Weights of a small transformer language model: 293M tokens.
Each number is 128 + 32 x the weight over its row's rms, rounded and kept within 0 to 255. Layers, rows and columns count from 0. Numbers have three digits each. The size before them is the row's rms in percent of the matrix's.

# down: layer 3 MLP down (transposed), 1280x320, rms 0.0858, rows 93-272, columns 32-63
# up: layer 3 MLP up, 1280x320, rms 0.097, rows 94-273, columns 32-63
down93 104:110142100199082073118122165156111123092135116126180117133122166105104156121115154152125087115112
up94 100:148129153166103169107148116102057131107130141091125108136139142150153071093132133125176124123147
down94 108:135112137158096137121149087150116118140147139213103149098142089071142090069110144112143164164213
up95 092:080084145122110175183174155116130118129156117122120135157071113138126154121152124126060132125152
down95 091:143113167138156120140153141135098102098120131146140084156077152123104111117121112104107159141130
up96 099:113082134091135131144177107119170141122138062196135108128173113154130118105120087144111111164137
down96 087:160154137167162139158137119146093113160096156166144160146134155108106178134157170111062161123128
up97 111:147101165121115163102089135099144148105158096118090087089144139121094096159052174077124084135093
down97 108:135174178104082073152143135126065124164157119072087149099131140106180093105108120146086113128081
up98 099:105067022119110127199142116159106176145138156171131096115159161116102125110078222163154066140193
down98 097:108115114055152143122091093129114155112122169159152066174087155080088164103190096131124093169136
up99 110:114148164124154157128117102124130178102079183144141081123134102114135126143121154075143118103076
down99 115:092115117148136117133139130133130109128126075139102153151130116129094090174198143103121116148137
up100 095:141110128085065165093107114058160181120156140161060116142113156153108128111101126180143131126164
down100 096:189218145071147137161130126087134116109141070136145096135100168159130192102095111183143148129105
up101 105:207091088186143120087145062089148063116123046110151156136163144122140108105094161146124109086152
down101 110:151150106153115142100051131163106059144065114087097112138099111143112165124183139180136145127159
up102 103:142187200144159159127128193081138164121176124119122186135150145100139111148131143066147127120157
down102 089:128197145130136125095135151095097186143152088067115108167062140117175081157126088125132172159102
up103 103:161131172123106090032083073158113095152064152113123091116090140165175134127080118109143110097108
down103 103:127075091178082136112118197110155120054155121146130130129116141131063155162111136090107103074123
up104 104:099123056135127083164174107142117169083153163194108183128155140133154110104117133095155112183098
down104 097:154101149164172175103137112154145138107169167108103104100138142120103136083125140115134151163190
up105 106:110138157149192095184168092090144136097169123113143121100095157212136112131136220156117120095124
down105 103:146149127156174084115067142135150134165127130085155184163118145149132112105068143164097207123102
up106 104:101118136118070124108129091095144132153131171156147123181138120167151095139113138132104146139127
down106 088:173129122081096110133166107163131119114145100087135102125146181169148143128133136132106160144083
up107 099:146126143098139137145128148096156151152132109154133089116160118168104158104136102166091195121136
down107 086:141162136101142117127164147149185090115181141125062204147114117226174144140097136144125134100136
up108 096:107140082144117078112073124092144089074130149156159131139099169168125154082138160108130151160123
down108 090:083155151198142107131111145186128154078127128149119106159089178104140150136180145138133105132117
up109 107:100162157129151137174166167109158134127104154115160101142165115131097101103096137130099096157106
down109 102:158143120139101172207119146143146127093101158134150185117108122088165121146144082141100180125177
up110 097:103158161155032163160102143103168136053057142132116085087133185106141105097118172126141104166144
down110 095:155132148083153133091132098130128142221141095165125118121128133077161137125102176087153123141103
up111 110:111135112121141169121138133124083102077108080121154145118164132114101200080170121126131140153107
down111 117:123133175120103161178091125097091149132137131140124113127145179097106062138185178128148121106122
up112 100:141090158163169127079107125176131160150115151157157123139224134121139156132123149155141160028152
down112 102:154140108179157160094140128194134157109051105102133100158085151094108098111143137126155146056093
up113 115:105135095102090145110102159090177074106107080201169127166138087144096147112080128168147082146151
down113 108:135176097092101123157123175161128182051083118078101118110134098084146106141147145135119097131140
up114 086:103174120135110132141086084193079098135100097113145148110079138165124179101053095151102105083109
down114 096:187112124141129114157131010127142075144138173137101143103039167134131135163142155123133139137138
up115 096:152122095135159094172183166069146095130121107137173071098092113139101142148117158162163161163100
down115 092:126195088128183139123156185086118137113118126136204070110109129154149119030135152082076129102091
up116 052:183146137118100092113152144070153124080106080168107125096123140079146115101083177146128038148116
down116 051:070129150163147073134127140122160077128142116165144173139165084158106131099097190084153187102149
up117 112:151113145118127137104109107142149214160109127069102072156119084123153130106110176151096171077055
down117 117:104149164103158070074163173160160076086157178128105163126172081093158150107148157120103147127121
up118 090:095098179161125108101103152139136127100120128138109094126083167142169131118179122122115171155149
down118 101:109115171134185147122154062174155106120116155049093132115081153123110092151153152094131144041160
up119 098:115120116083087126104166142071184171138103118058106093172090138186075092142088132118118116135035
down119 100:042058122119153061119163100123162158155137088145163071115106174138121169119172135117088182113174
up120 104:123117215143200107144115132141119170104146100119049145095219108109107107147115100106101110161145
down120 107:094109151103146070106094167125116129109158139135105136123114132108080111146127139128120163157137
up121 091:122146164070165133148145138098168175116138163137098151164113125099108249139090142088140135099145
down121 091:060094155105083174160099148104124051133116113135125110136164135132159172150175104108105177136121
up122 102:112171119137100146112166047066190135115127096131139064138153107155108183145132108171163086114113
down122 110:145102155148159096108159123136188124201115156140091140132094131123126147144088201071161149109057
up123 107:164075097131153114131118166184158133136162122133094084119083146173126111151102112141148120104128
down123 105:146118117111119117129126136121102084134123151151073111169091105111143131214143086186209146101131
up124 115:093114117112170158112076062139143159141168136163137166133137047099149071141120104146149129080144
down124 093:110149146153127168152088169143093128187187138126155063133132103130157128117094072142114161146132
up125 110:132134176092135162087095152081129167144136159147112106122173119120100078105179099132158103133153
down125 104:128103113116198097110151138094125042130135148129116110154084101083079138094184124109155130070146
up126 098:069095170138206122111218106068110137132142103115159131166177151140115105076081214177150125071126
down126 101:175097137143112100088088099115024049131158140114147094144098135099087083066130129151123140152077
up127 095:163144096124093137065138156130090099147176118199067082091148113129127052146153135167113196189153
down127 098:141111132101191096102103141134158116101167099096095173184159129110133120139168117115108142156126
up128 109:154106107132084087110114161133144150148170127160121110161168122177089137125112116113119128166073
down128 122:135120144155076097107109079119173158141154117116162142147086103133154140142112104093087100135150
up129 094:120097077134129179149098081149096129153114182136152146072139146097148166126154158149116137080061
down129 101:067093098102146144133118135107130119147092109108159128166053135136208145119131142142081167101147
up130 096:091132108115158128111171127107135140120118103187162096101184152085173164130143124171089149203156
down130 098:172103168138122144103212152133084142153100157135139140140161119104085104163096218114118132186127
up131 100:091094088112176153166122147121165111137078118112119103112144146136133190155127115116136082097071
down131 095:082140147138116107170150135168127107101152123093083152176085101097173154153140104101091110085110
up132 089:110139176123138094094111115098095162129111155134162136119118175142097166134125128129148072202135
down132 095:115148119144099124130136108180080168144110115088144166128137107127165149097181147147111154149099
up133 097:117082116178087101114173110164105150119111158106175146154147124126133157077140103176204089109106
down133 094:094138144121094107061119156123123171152132048080089169158153137154115146146150140137127165165108
up134 092:141157124194086100147120160126156169062042118078126111135133170083038123135125129185138113115066
down134 091:120158101150085093188073123132094164161145104140142111169113166206128094106114120051137137127119
up135 106:101128122154140111132154110080086221112104140140158167158130158215128148150116112111134142093127
down135 102:125105136165151199146173131114077132113129126152094174118124184113133125178165113148051130155163
up136 101:138182089073105086142132091154178132109167125223087103114130114186073177136144110117161134113225
down136 100:115101127082125128172198116163162132068045094082048137133113183125158093114177113124052079169121
up137 098:089119178183159122119167125172148106093097082151101120162127145120148129125177115093108093147153
down137 077:113176111168104128076095138124151171123159078065150122166090147132130081133087114161098188152074
up138 101:098156155142109159119155169112142151074109158094205134106141127117162117150095115098148103104142
down138 106:119089092104171157145150129126137144129131103158154118165120041090202056145118091170136133072143
up139 086:115122141096067163148136085095147138125099127092157092105158179156123158134115186183084135138088
down139 090:120136142129133113101144145162073150108163135135131116146096144173140149134106159101151122118150
up140 104:090139148050093133169168068164193164081153183113076098161146125094139157131115135122070177118050
down140 097:165191120142144151129146146091143145090185169139133125173122129140097127071134140199152149178162
up141 098:128129183127157120129161151141098178122167140136117111197175161157138133120069085114124109182154
down141 097:108119122089076127132060154089218072170062154074186198044119156146076157161166133115142066155233
up142 105:110143108114122154143126057176143207131104142143163129118142125168101130126120181165106094151126
down142 096:098161168140121132136134100150094152141130140095148132152083140116101114101167120160076137143184
up143 099:136192168138133150086110144157158132143135146150066122104116150102122140132134146144202122098145
down143 101:142141144175187150176133100089190114175109120123087155069145139157104142152183129053130156142099
up144 107:063109097153130139131120093095153138158128088140116062120097118132153134075134171147128118066105
down144 112:120128090140090094137172128219100156089133104116054159125162126095189127069083113063159147111125
up145 103:112093148109133081117149104174095062070124104170169149178132180124167156127190158170165129114141
down145 102:174158124111186096176163120109135173161135108099098090133179114133164139116125147142109153130137
up146 113:127090132106127102149087128093099112152121142181109102178138204112139144105115119062085067114129
down146 105:137140057149087120154155140186157155086105173187117146143115111134104162093178102103103172191149
up147 113:154147106084103036161065092111140113078111145143173102124134154184051117075136163161139108120094
down147 117:142052191127147126118163119162141107068144093215096175104113146171164080094126146148104146068126
up148 097:096161148107125189148104138105123095136123156139102128149151164158160137095096164181141196174187
down148 092:176155049097116104167096132116119111206094155114099158135072121106052054123140139134139168133162
up149 096:117144122109106152147120113104107088122132160109183072140140085142144108146153154095161099130049
down149 096:125130128125143108094088166081088118087078124176141161089121075094099107158095144052044150088111
up150 092:185149093145133125164158107105159124142142148133089109116120085175152156110200107173120054095051
down150 097:177178142097161177119128171172093103171110090173143193142103130147126137164109177087105151147113
up151 099:049157054129139093119124115119137064139089122161126129141155094179145154163121155102120117101138
down151 094:120118109104108099150183142133086165092119158102107134101095064126115097098137120167108143157144
up152 036:126124155153148139171137163141132143100132155143088167124102155142148142159166068212045154139108
down152 014:120113131124102126140101082154156072086115137090115102152158154146145103177125174098164104106125
up153 097:078123145160109107129124158126138170119088144155126158081139103107108156192121063153138043093179
down153 094:151114129102186164141129185135129131111181140150041118090174124169101141158056168160114125126130
up154 107:058091077051152175109089150142096095181108195187164108118197177151102108116150088155185096157134
down154 109:060095111080151125124092142139101116093171136085160110067069146124133128112173128190086103135155
up155 106:197141137135146102138094082099171076082166156131106108116107065163148144136104125100075076135075
down155 116:112104132155136077132111159160151122118165162117159190154097152092158085113092142165121082134069
up156 100:139112140172158146065093120086122141152132135185128124187104148127119097164081129150113088101080
down156 104:165144139104111143101132127088079130208115168186170149089096072063110152080153124123090193165098
up157 103:138107152110118086119176142116142133102035121126080127120189153141114098123090080118103166142134
down157 107:176118147134118132122084094149104158134128142130124145138121105149107186169114175098091170171184
up158 095:129125112139112150153196200106138108143107118131110091119117124113137080072147153090152124144150
down158 090:195139136122116155103152122100157143121154108153115158124084096163113153096135120113098128124157
up159 102:100189089148153135133131127151138168134180178169165202099143100157087187104147096168157119125126
down159 099:142213169133115088116135158165141087177086125162129131116108088079153156151085124088155116150151
up160 100:156111139106112169130113110122136132143101084137166120159100116137114096118151113224103092105183
down160 100:108156097156133173068147128200136188148088165137138084073125120107110154139087093132096167109103
up161 112:085166114156223116103125129158115117186149133164091128072139098152196123105121130192060058205106
down161 114:062162105087143139110164179111137150133119098111123153126040130090068093114095170143101188140118
up162 034:114157105164126147136091137161121175122096192094159130070126182073146127142134088146179058127145
down162 023:104139129186113105118165143160106098102123123143113128179098117111101154098147097102124177130123
up163 107:165149120117088165106142123115089075125094139117120094121173125170124076126192137132156125146177
down163 112:133135129103138165151151162095109185131098164107084158111121162113142080078165143138115198152180
up164 102:109113104129171116111131046136073094191068111145168165158109208175159136076136137140121106162147
down164 103:145166131114145144171119114130121155146098115139161131166101055063142156111193061126110166106085
up165 088:153137115155190186129132110099184130149062150114176122103155109114148140141130107118112142128118
down165 089:162108114067176178109142124128138177190114136124088093074101092140151140135104173069099134111149
up166 102:178173180170128213121184091084147100156143111145165084114138139211125086140171114116123104117116
down166 102:173148162124209124127095104155107182171138164136119096162097129135110098164156148111138120140131
up167 108:175130159142127135058139125092134140063128099138119152109179174131106058177155140162095078149113
down167 103:214154182107136130097113012114147070161115148175128096111168095110149121151118187165137099105069
up168 110:077149115120142121091124088121183126162099071115190107111130098112147146139151164094095092099092
down168 107:128094105149145144135113116117135108167108145087125098157135094117140174089107107152100105104151
up169 095:119136121157094109108179090131176100136124131161142159147048160166118153188096120181102073125109
down169 092:158168105117188121111140123108122078112158127137108112115147144195179133088121156097170177200131
up170 096:139177162103157137096148136123101110124113093146121109127160128060146116119103106113107127134133
down170 092:094133068120120082096162118156096150169177122154112120135134129154115108117108085102077174136103
up171 103:136105148125167167140120133129122133085079105152147109144138115148148149139129173136163126132058
down171 113:151115120130158136178189122054205112086127084145170128135124150180085138129092130131116178118196
up172 091:100154115094082155146122120106178152152143100178170132136139147158123128160127133134104124080134
down172 085:126141147146104151164179102126135120113139112067083175087113124098132117092205175062168173167168
up173 101:146133179151151101121213092126152153125137163137165050167145155096094193102102180099118161062162
down173 093:113124088177161145173118113129083147112135157164114186135091084102117090138149137137117184090146
up174 091:132125156167129125197116185078124142108068119136162078151181147136134135071139098153148087148150
down174 096:090105137129141167122110141130148134105131163065104174147109113126085128164145058109167172104119
up175 101:137145153176192085140130119090106097129114089061175150079154151136176181116129093127142147174153
down175 102:128118136149092173172128135108141135108084132091120121119097122125120110113048129089108152115117
up176 105:130105115076129179127132071164124140112111208132138156103163151069102124144124154097166126178143
down176 100:159141126105163152069095148073206148165146088151111118160119090176052145132103038135166174124187
up177 109:092099069105142112079144150203126176122095094089142152145152070109126136138137133149170121153133
down177 100:212150054094133175113114151118125154150118173112109086098119077127132110110109084092126116105108
up178 110:195142114139173087144164113094162131139082121126116094176107091157111130098075114095136094159151
down178 095:149144117124145177143125116121105112149106165155118144182195113126106144154130130133153126111137
up179 111:137157136184152156110106142122157218088092095135176084178156157199104077120199125164091177160042
down179 119:149123129165184098202154109121140171130087123128164124166090102122167137120148108103091105136098
up180 087:098110090144131170130050112126189160161099138084137117122105097108132119131097143097111127115136
down180 086:082129173121092150088078130149170109074134126159178085153035160169148139172162131146122140159144
up181 112:108162133096120085042112105157151173125134144141108198165184091113143156130137133145162065109087
down181 117:126144178128156167158144122120120150143106126153137129135148179130156139133119148103135174139149
up182 111:132134135105158102092157139171120122119123117054135129096085134092116113135112154076152135141152
down182 106:121107152147143113123122137096173125162162196098114101149128136148190144120129074128117180135161
up183 105:134176133106108121103156110135169155139058075102175156145128094119075135086115046104147141073130
down183 105:119130156168153087162165096160163133161179114126221124165094121082098095136141107113129141142181
up184 098:097098142144159113154189174119110110134138037095128138141162182107151095141106204151113121144108
down184 104:130150194120151092175135132155146095165062170124157111145115061099116155115142151122110094172124
up185 108:129161135082126169146114119119124147102066152133140171145138192137087155085126140150115109178098
down185 103:179116132133139169095105135177121146137086105155108152096108110103164061077136095130161183123168
up186 103:126084106150093100163148109105039056189114132159058093164072120094184138124105165198172124076130
down186 100:222169164124146108111192158099116111081075101142066107131158144129158088105121141087150148119101
up187 108:171126146110170138013082125119121173164111167140129107172142085166076082145164120174164108168099
down187 105:137096126104151113097128129104120106066150124054065143196139104130135130135138148085173185147074
up188 098:093142111101135198169113149089085116166160145132100092132167126138068092153160107136157170105098
down188 089:179129118205114104152077182148135091191163142171140125172116109126104137140112200119095127092103
up189 111:125155118113150119116125114140151098111125101215168134115228067127151128137108149149141140147141
down189 105:079110127151134132125098171131148134159142108151162117137128100092116105158155114114134191130113
up190 092:183131117210192117110116138130227161155099169151109109154190190153107095091122140134146178117140
down190 085:183145151151165155108096087169218106139133139145136144134143110134141112143101132070141158091119
up191 104:226131136139119038169096160139106137148114070119147112145145082078144182082153076133163163065135
down191 105:164105118186122207128096197135104168115127125164114142120136058054141138094117076117124132114126
up192 094:096147119129155128090138106126124133080132123160124177171132141103184144190059151122098105111127
down192 102:132133136141202071183090089138144176179112179106169100114135126108087102168164199176097176148129
up193 107:159117114035104131131176107140125184122124147142133123093158118154183143130093120167123149127119
down193 105:146149077085100112116043136122137110157114125101121165104120170160143149091135109172158090118114
up194 113:150153109103058133082212140101083167106138136083149131137215150119100192108112122145129177160123
down194 110:105081167111181133129179183128184137115130116114150218086159137078163104105119151211093165092182
up195 093:141178146090148145132117154125109097137132106107097085146199136162098111152116112073124213116137
down195 093:200114105144116168172150147111092151120114181124154152140165134138141116135088048109089122122117
up196 097:160106152158050112121107145073166135130155110112104078113198093140163130123079095140110134092099
down196 093:162179140156170160104103088158148145137169121099159141154083085118143134116113141172103176098153
up197 113:093129078090136125094129100089164129112118124090125120115162138092097105070144121105112130106163
down197 108:161189141100202085108125188232102133114110131128149166119163107144097090151161111067098081119086
up198 112:106166141144171120124134092171107084119057193180085104149084106128103137129136161142140093109119
down198 100:129162042174068095129117143147082109087154129133157133195099104101167122172150150122135112092115
up199 104:126128129146126113091113165102147126132176145108068116128118091125096168140139086137084062061109
down199 107:134130084162144145116164145120179084109092138101093095173098093107130125216123082157021144141115
up200 111:078152157134106114110101073118062191114121158126169104165140156185140103069125139111115075085115
down200 114:129099149137142127107116101121092109046143193156157178138111076097111149118148123114114109141104
up201 093:086076113110055134183085151131082184148161121184047137172165143143157157105126124157121116147152
down201 100:172042129129153171117115177162152076154099140062123123175077139176114129109190184120132113098145
up202 114:117124165143109101122130088088105161069134136136089139146125134115082147173168127136086137119180
down202 099:119142138121151152119108095097158155200197098103134130101085123141075052156098087121073094104161
up203 109:096122130138112147129105132140160051104134156086078115147166185120119018128082168093115180140118
down203 109:173102157122121168150097125094124167107160128129127171155126087120161152161187115106083082133097
up204 102:168174111137199151071144091162157162082100160178120176151125177161111132155053140024089123135142
down204 106:173145078158091072135088175173165114120144106075117137166097112174121143151156197072137078130136
up205 047:105146111066084166119141149154143133123110131189128058160168179162110113084135152136087123120120
down205 039:147066136074107133109133161155091195087068124157097123121171094124137110170122082117109146116110
up206 088:109110195146158090141109132125120121104140125168147084099141039114118207106086091113136165157136
down206 087:117255182090116143106150084107127173129121134109187152204044082082095084173109088120141147115161
up207 094:121087127102068120161150116120159066127097114222186052102182167169090136155139209195163159140143
down207 096:091098174100185097085129182114144111145084130078181167152132116070046127149115133101078110134105
up208 100:128100085151077157104168063083153181088171151169134082111046141107107120122148117165180080111129
down208 101:170112153103096080092179104142169146187123088160104073150117157151129173099167125063135137106165
up209 054:071160108141069134094114102107168135123084128123137153138172134119139197129117124112141126121098
down209 047:158087125068099078109098125102174147134113115111139144121168153107181144108077134151096098154160
up210 097:085133153167145161090114168130114081102086140146169103162109135116070111169124124142139120107126
down210 103:160129131139149103142121087096146088170162121158143131162118165086089125183118106154088138135163
up211 097:092094049124189097120123157157123134129171172132126187105114136125124129162088130100118104130109
down211 103:114165190102161158055118071163177106127091109116085178169209075118127107117163130076136121108110
up212 101:128113134080175142148132133155155151151109138109116102110141095157131127038136092158059168166152
down212 102:078140080147158157065116148201115119080089229147188114128168127072139133115139086109096146131095
up213 092:108128098133110090189130083113147123100130219133137117092138167121096136148162176201134119167121
down213 090:154084113145150169106148070142074071127157136163119107134083201132137101150124135133100147103105
up214 100:123085133149126145093133106067146117144156169143155106144152122121099093088122121153146091188119
down214 104:130095158120134184131118157185184081152128139068162136070134143151186186098117123136157093156154
up215 085:164135114126104151131108127066166158142122101054125122155108180175170114117104129105162148163163
down215 076:132120177217143142176121163116151137132144096092148161187056095130158127180099132118150162175142
up216 101:081138185079093104131123065105184098092124074161095136113120106145135197124131142106152146127153
down216 107:104125140132255142085126094109169166149102161137086142095092088136105087119107155114129164116107
up217 111:205154123175177148189134126206163117114150127154162137135153128088128149098091078147141137140099
down217 106:092061108120105152092110157092151154154131062117138133122104108091132090109150120118073139056095
up218 098:125105134126137125123158144104166161116126110096121149080172096127146151116125153086086181118077
down218 089:108157156171099142134102132122193153152112106147123124155098089111042188111073088120136178144179
up219 108:187136082114101143188098147048163132074201162093113094116174119139132174201197149141092166108145
down219 112:183154145155185131128160115087037203114149154139170150126127088102138127135143135091154109146167
up220 089:079085139147109144163057124111092147161100040094159147132103116153110136125140111180068080130125
down220 091:177125095135154104094154113128174120110179186168149118129188127107117112102173225075149145127100
up221 089:114111126146138131111181121189060128133108105135053177199109103077160124153080160099133105181104
down221 086:123160125146097148148168142139120091167105117175094141102123195108143137112115154223134086100171
up222 090:108134128146155155102184085132149105167119133154154087190170152152127113139097143104148146144148
down222 085:161090131176153194103126104161091147148044083110100089152155144139166091155120088105139116126076
up223 087:128128149130170190158131110158128121097119146151143109130119176204170087127116100170125065113099
down223 106:138147097100200163135123082131136169120098117134049166165088208140139141132139114102164139131112
up224 100:130130134124133155167229132120086201060104142111086124129206110094130130152173147135130124201141
down224 092:193105151125132165123121112131116183136158121081123135166079121156129146117174076161064136151091
up225 104:126115114139124138141202164144208164183128088114116192178150193145136077132090139085107090114173
down225 108:191114110129118105133146165109166091168163124124112128062088120098193099144192093119096113128148
up226 090:124155121111107096142141126145194124116110144112114081114123107122104141126120085113153074116143
down226 094:068167115152131142135125084105120106108129163151137137150127089127102108164106119105124093093131
up227 099:095136155150092113159187088132101191080130145163154162130125160118114160178110150184174108162088
down227 098:157119193141167111147126121152150125105112068115143129106109125130153123208158163135122178128103
up228 095:122076132085136172098143108157105066156157131134104088102133117127166129090161147128149135111130
down228 092:159142096195106165128101088152115081146180114109123154189168090132124171196120140126109115146123
up229 100:090129164099125081134142134135082115075148115125104166139120170066086103095119102122121107114130
down229 107:194128122124120108072176141157109167115124128147109185125148112101083139103176099123102109132119
up230 085:112153133119120099103148108145178139121162089118124067130147138114099121088101173153160174148176
down230 082:136137123122157151115093135165159159152176161123159139147032106139096147112102113125101195146111
up231 113:112146113111117087132098166119141169091100142099123133093161202218138114138150122209072152194137
down231 110:153155095133103038130134164152135101097158111133070130143162112122155079092212150153104172104104
up232 092:052174107110061137133149133122079150133181120152102125119128165131122162122086139151176169102125
down232 087:123175098132166162074144120129125076140117119141055121186116168118166140132085093143109097109111
up233 109:107107076120106130162132085110095097148122123142137136156109137076144080093095101180174122139144
down233 114:147142105138108129076125087100075156109187111147095119157110120152086136101178143178178105144132
up234 087:119092106056159096129090158130137159170106169132104102176135144146069123181146171158120099165094
down234 095:189165153134119093099068117193088131140143158095153121147128123113078143157167109139141133142150
up235 109:117107057139106132109158140060072122067107107153125131118104158128144167141158136145109122194118
down235 099:154091123099162090133105226142109085103141180135093073107164165141125093143102197157106140103088
up236 099:088124036112178104135123086129117063159124183081119100073118155124101095111105163139155135137143
down236 095:115118120110104117108171117117144106165062150095160141155152124125136150154123068123112174093097
up237 099:162120138045177110098162157178143076091114145134131122128089117132150106165175211080157173106132
down237 106:116141113109097140172093129129093146144105065139121141101136113148116155107177173093149124206152
up238 097:089118095106089112102080108136189107168108143110169094115154110114146138151102157160112083108134
down238 100:107160149120078163138145081169131137148176137157111065139081146177122106059141134134125131124169
up239 094:069120158118139110081118096081093151108117117146182116089160163167092176125156189103181126133118
down239 098:176100121119174164172111179107086146099167150176097103049055116125133103148082105071185131087133
up240 108:161083141083132153152106090134093102088064106175131115150147093078174142076079178147116146164136
down240 096:086112162099095142131090119137171164113077135081136111085057145095083130104128110107105128063177
up241 101:112111184162097153182195106172147104119112157137172145207110128170119163087122116151131061131120
down241 091:109138202155154161133217159060144157150171122148207048104119147128117176131156179109116115146135
up242 111:034108129107114132085136111153092209134120104148120113158191105125175152152147168133130138170158
down242 110:146154127095161130069110138150095114108083094080120078148131124052046165166121101133110188222133
up243 094:164148138138088119118126142162127164118130119146125086136163079153134153121189096122116134114153
down243 101:149110173082133110083130136147140094150110077115107092123102108131074081081120122159098095105152
up244 107:121080090126117106175102138132115148169123148161140104133161112142125080121135123115143117111143
down244 095:140134173136156125118167147153120183154169136153094095114107103101148130150134121138092136124077
up245 112:148074163105143104113163144153134139136135105137120151118198112125120122118112162117155077090135
down245 105:145054114068152169153148128121115114094141174111091203099118112133141140117107140144149208143134
up246 115:096112147146153096132198075126155148125122103125112109167099170159156172118064126098177103124149
down246 089:184094181170124100122174130129085155149144126106134103156070152129144094129103111128122212118145
up247 088:132181107104165140197152074140150165117134167159177155134162167162116112164123169152076105090173
down247 088:121148145081058174161125094153079058136158152074131107069112127122130161152149116101112111130160
up248 099:119146148093128117084100125132116129136144148098129093104128179125054121118152106120217135091084
down248 098:065126142106148130080160104089133117163127119158136176175114084147179165135120148120090175097130
up249 110:113117119101081110090111127095150160140121131118112073110158176122180129081107126098187108098044
down249 107:150123134125116116108087110171102136155191127185066134052061162169110069083216138116152161123129
up250 104:094083150107107127077133164090120146162132145138133180143159161173138201122172107145123154094131
down250 091:121190116175114145133110108165114129072107148116106152116127115114123141125200120097072117093142
up251 046:155111046129126092149097140067106149169155060116070194070119174193160129160117120151102127121061
down251 032:130081173084175115117107079136162173172158133129101134136131138174152129144078115169139126147138
up252 112:086126077071119085134103121168135157110160149173101101141107131153107188131083110137104133088165
down252 113:110076086094155166137121112182175059156137131161137124130081127073092151059103103147136085134156
up253 093:134116169172070109158158174101120080066102164117101113135129134123152118119106165163115092133080
down253 098:134145161136144111113150062131095163118093136097092089122074131122199128122157145146112154167128
up254 093:139117102110186114113110123098130078137133170195115126119103094145152115145144030144132141137171
down254 096:147110092101166181110136118190146146104116120157166107173113143151146141172125070149155166152165
up255 104:156199128087132126102129100118159176110122136086169191099179081110089112164140213110114149138137
down255 103:121102099156178137203132109154118168130151128122050083082137076093077066128094151112126154168161
up256 101:162141152105151172138141093154157150192087132124145140039153122150101128136146108065167107190103
down256 101:062085175159125154129090210200160093139141110073145113138141116068111122163114067084158166155110
up257 104:092096134137118096094139142130140115061158153094146143106159120100156129134095094142139169108158
down257 093:164114137131188164148173135119111111110145132097154131129111156105139116164129088140157172128174
up258 104:127116090119127160104158157127107158105121117173111106115092046173177089163170108165155179185151
down258 102:098119116186147159101179142098129132168145107141159071125153107153045144087138108112062114070131
up259 103:028118100067134141213163091094161077109113165171062101107171176096124178113141085074102116123117
down259 103:093146124121132081138125118110156142147134121146149086125126100152124131185119192120159156072099
up260 102:144159138120098133119127148077191162144112134146093096134146085125093092129099153102106134116089
down260 099:191107063128134116088084117101097097129163139108153122103132120114075127082078158127109076113113
up261 104:107120153176152117142147140174120089125161157125118113177103136145070099146082138062107148168080
down261 095:135125100136134090135123104116151150119128157119189065119085132075118166145204106149122167162179
up262 110:086108093109120128103130111128107109101068140132113093109146183175124043094168114163119093137117
down262 110:109126127135129098147084099107139116103141115140108167149062142145153121142117088066135137085176
up263 107:101103065121124104119093080135176147180087188136118121172098152134055104132128123159171148054083
down263 096:139112150165147110124113163102139132136118149111166118155149137143209162133183066143103099125128
up264 093:117094104153100085115176135095123173130161169140092094114087086171153143136169079094120086073113
down264 094:167136082089139143083071098141102111120090124088123104087084130130125155120094098105209157166163
up265 101:091115139135147147079100133112122103111135107137135042125149107103105174110142148138154076173155
down265 096:092177138204175090138140183159159132107189090144120186086108155074125116083143156088108191128103
up266 112:065107105174080162155119090136171100159077221095111144115127197100092099153065084156137074122121
down266 111:100152134144129154146068099192164139160124174093108143172138115086067107136129076106069072133088
up267 101:118105088092113132133103121182178170077149158186128134155126043125158080168121121117112125088132
down267 097:167154129090171156107070125130137157086121158145082119104070152141108127136144129142128153103169
up268 105:057120087131125152140155090127118173069137137111144106108150095159151102100122118180133086111111
down268 103:166144123087113130098105100074123078106119080104098176162057120079109109139069139092042125120091
up269 104:141166106089101139066082120064159131155136107156100112141131170084142175031106153131148104119149
down269 094:092140131172129153110085110117142095208189094138103170137149176183143115094057143148189098170104
up270 104:154146057105137109141105165133127142124129167102148129116187137171119118091119151129121143142126
down270 103:103109109155223108138097079153155136118164178127144143133162132152147153184105179167125114134117
up271 092:135128139170081103067178104144117130158115057111168075146177158136140181121135177126185102113121
down271 092:142182162122132091128166174148133167152085119144101111139128145102099175192144147125125135109118
up272 103:151121176082129125108113137164117140130174178119117114106146177144106117073096093121087141165167
down272 102:108138108169098153131102115094075136141127104159174153114151157108069123142158171094052151129109
up273 096:106092153128122142158166113076163082140122194153124069160118125130144166082087122135147108143114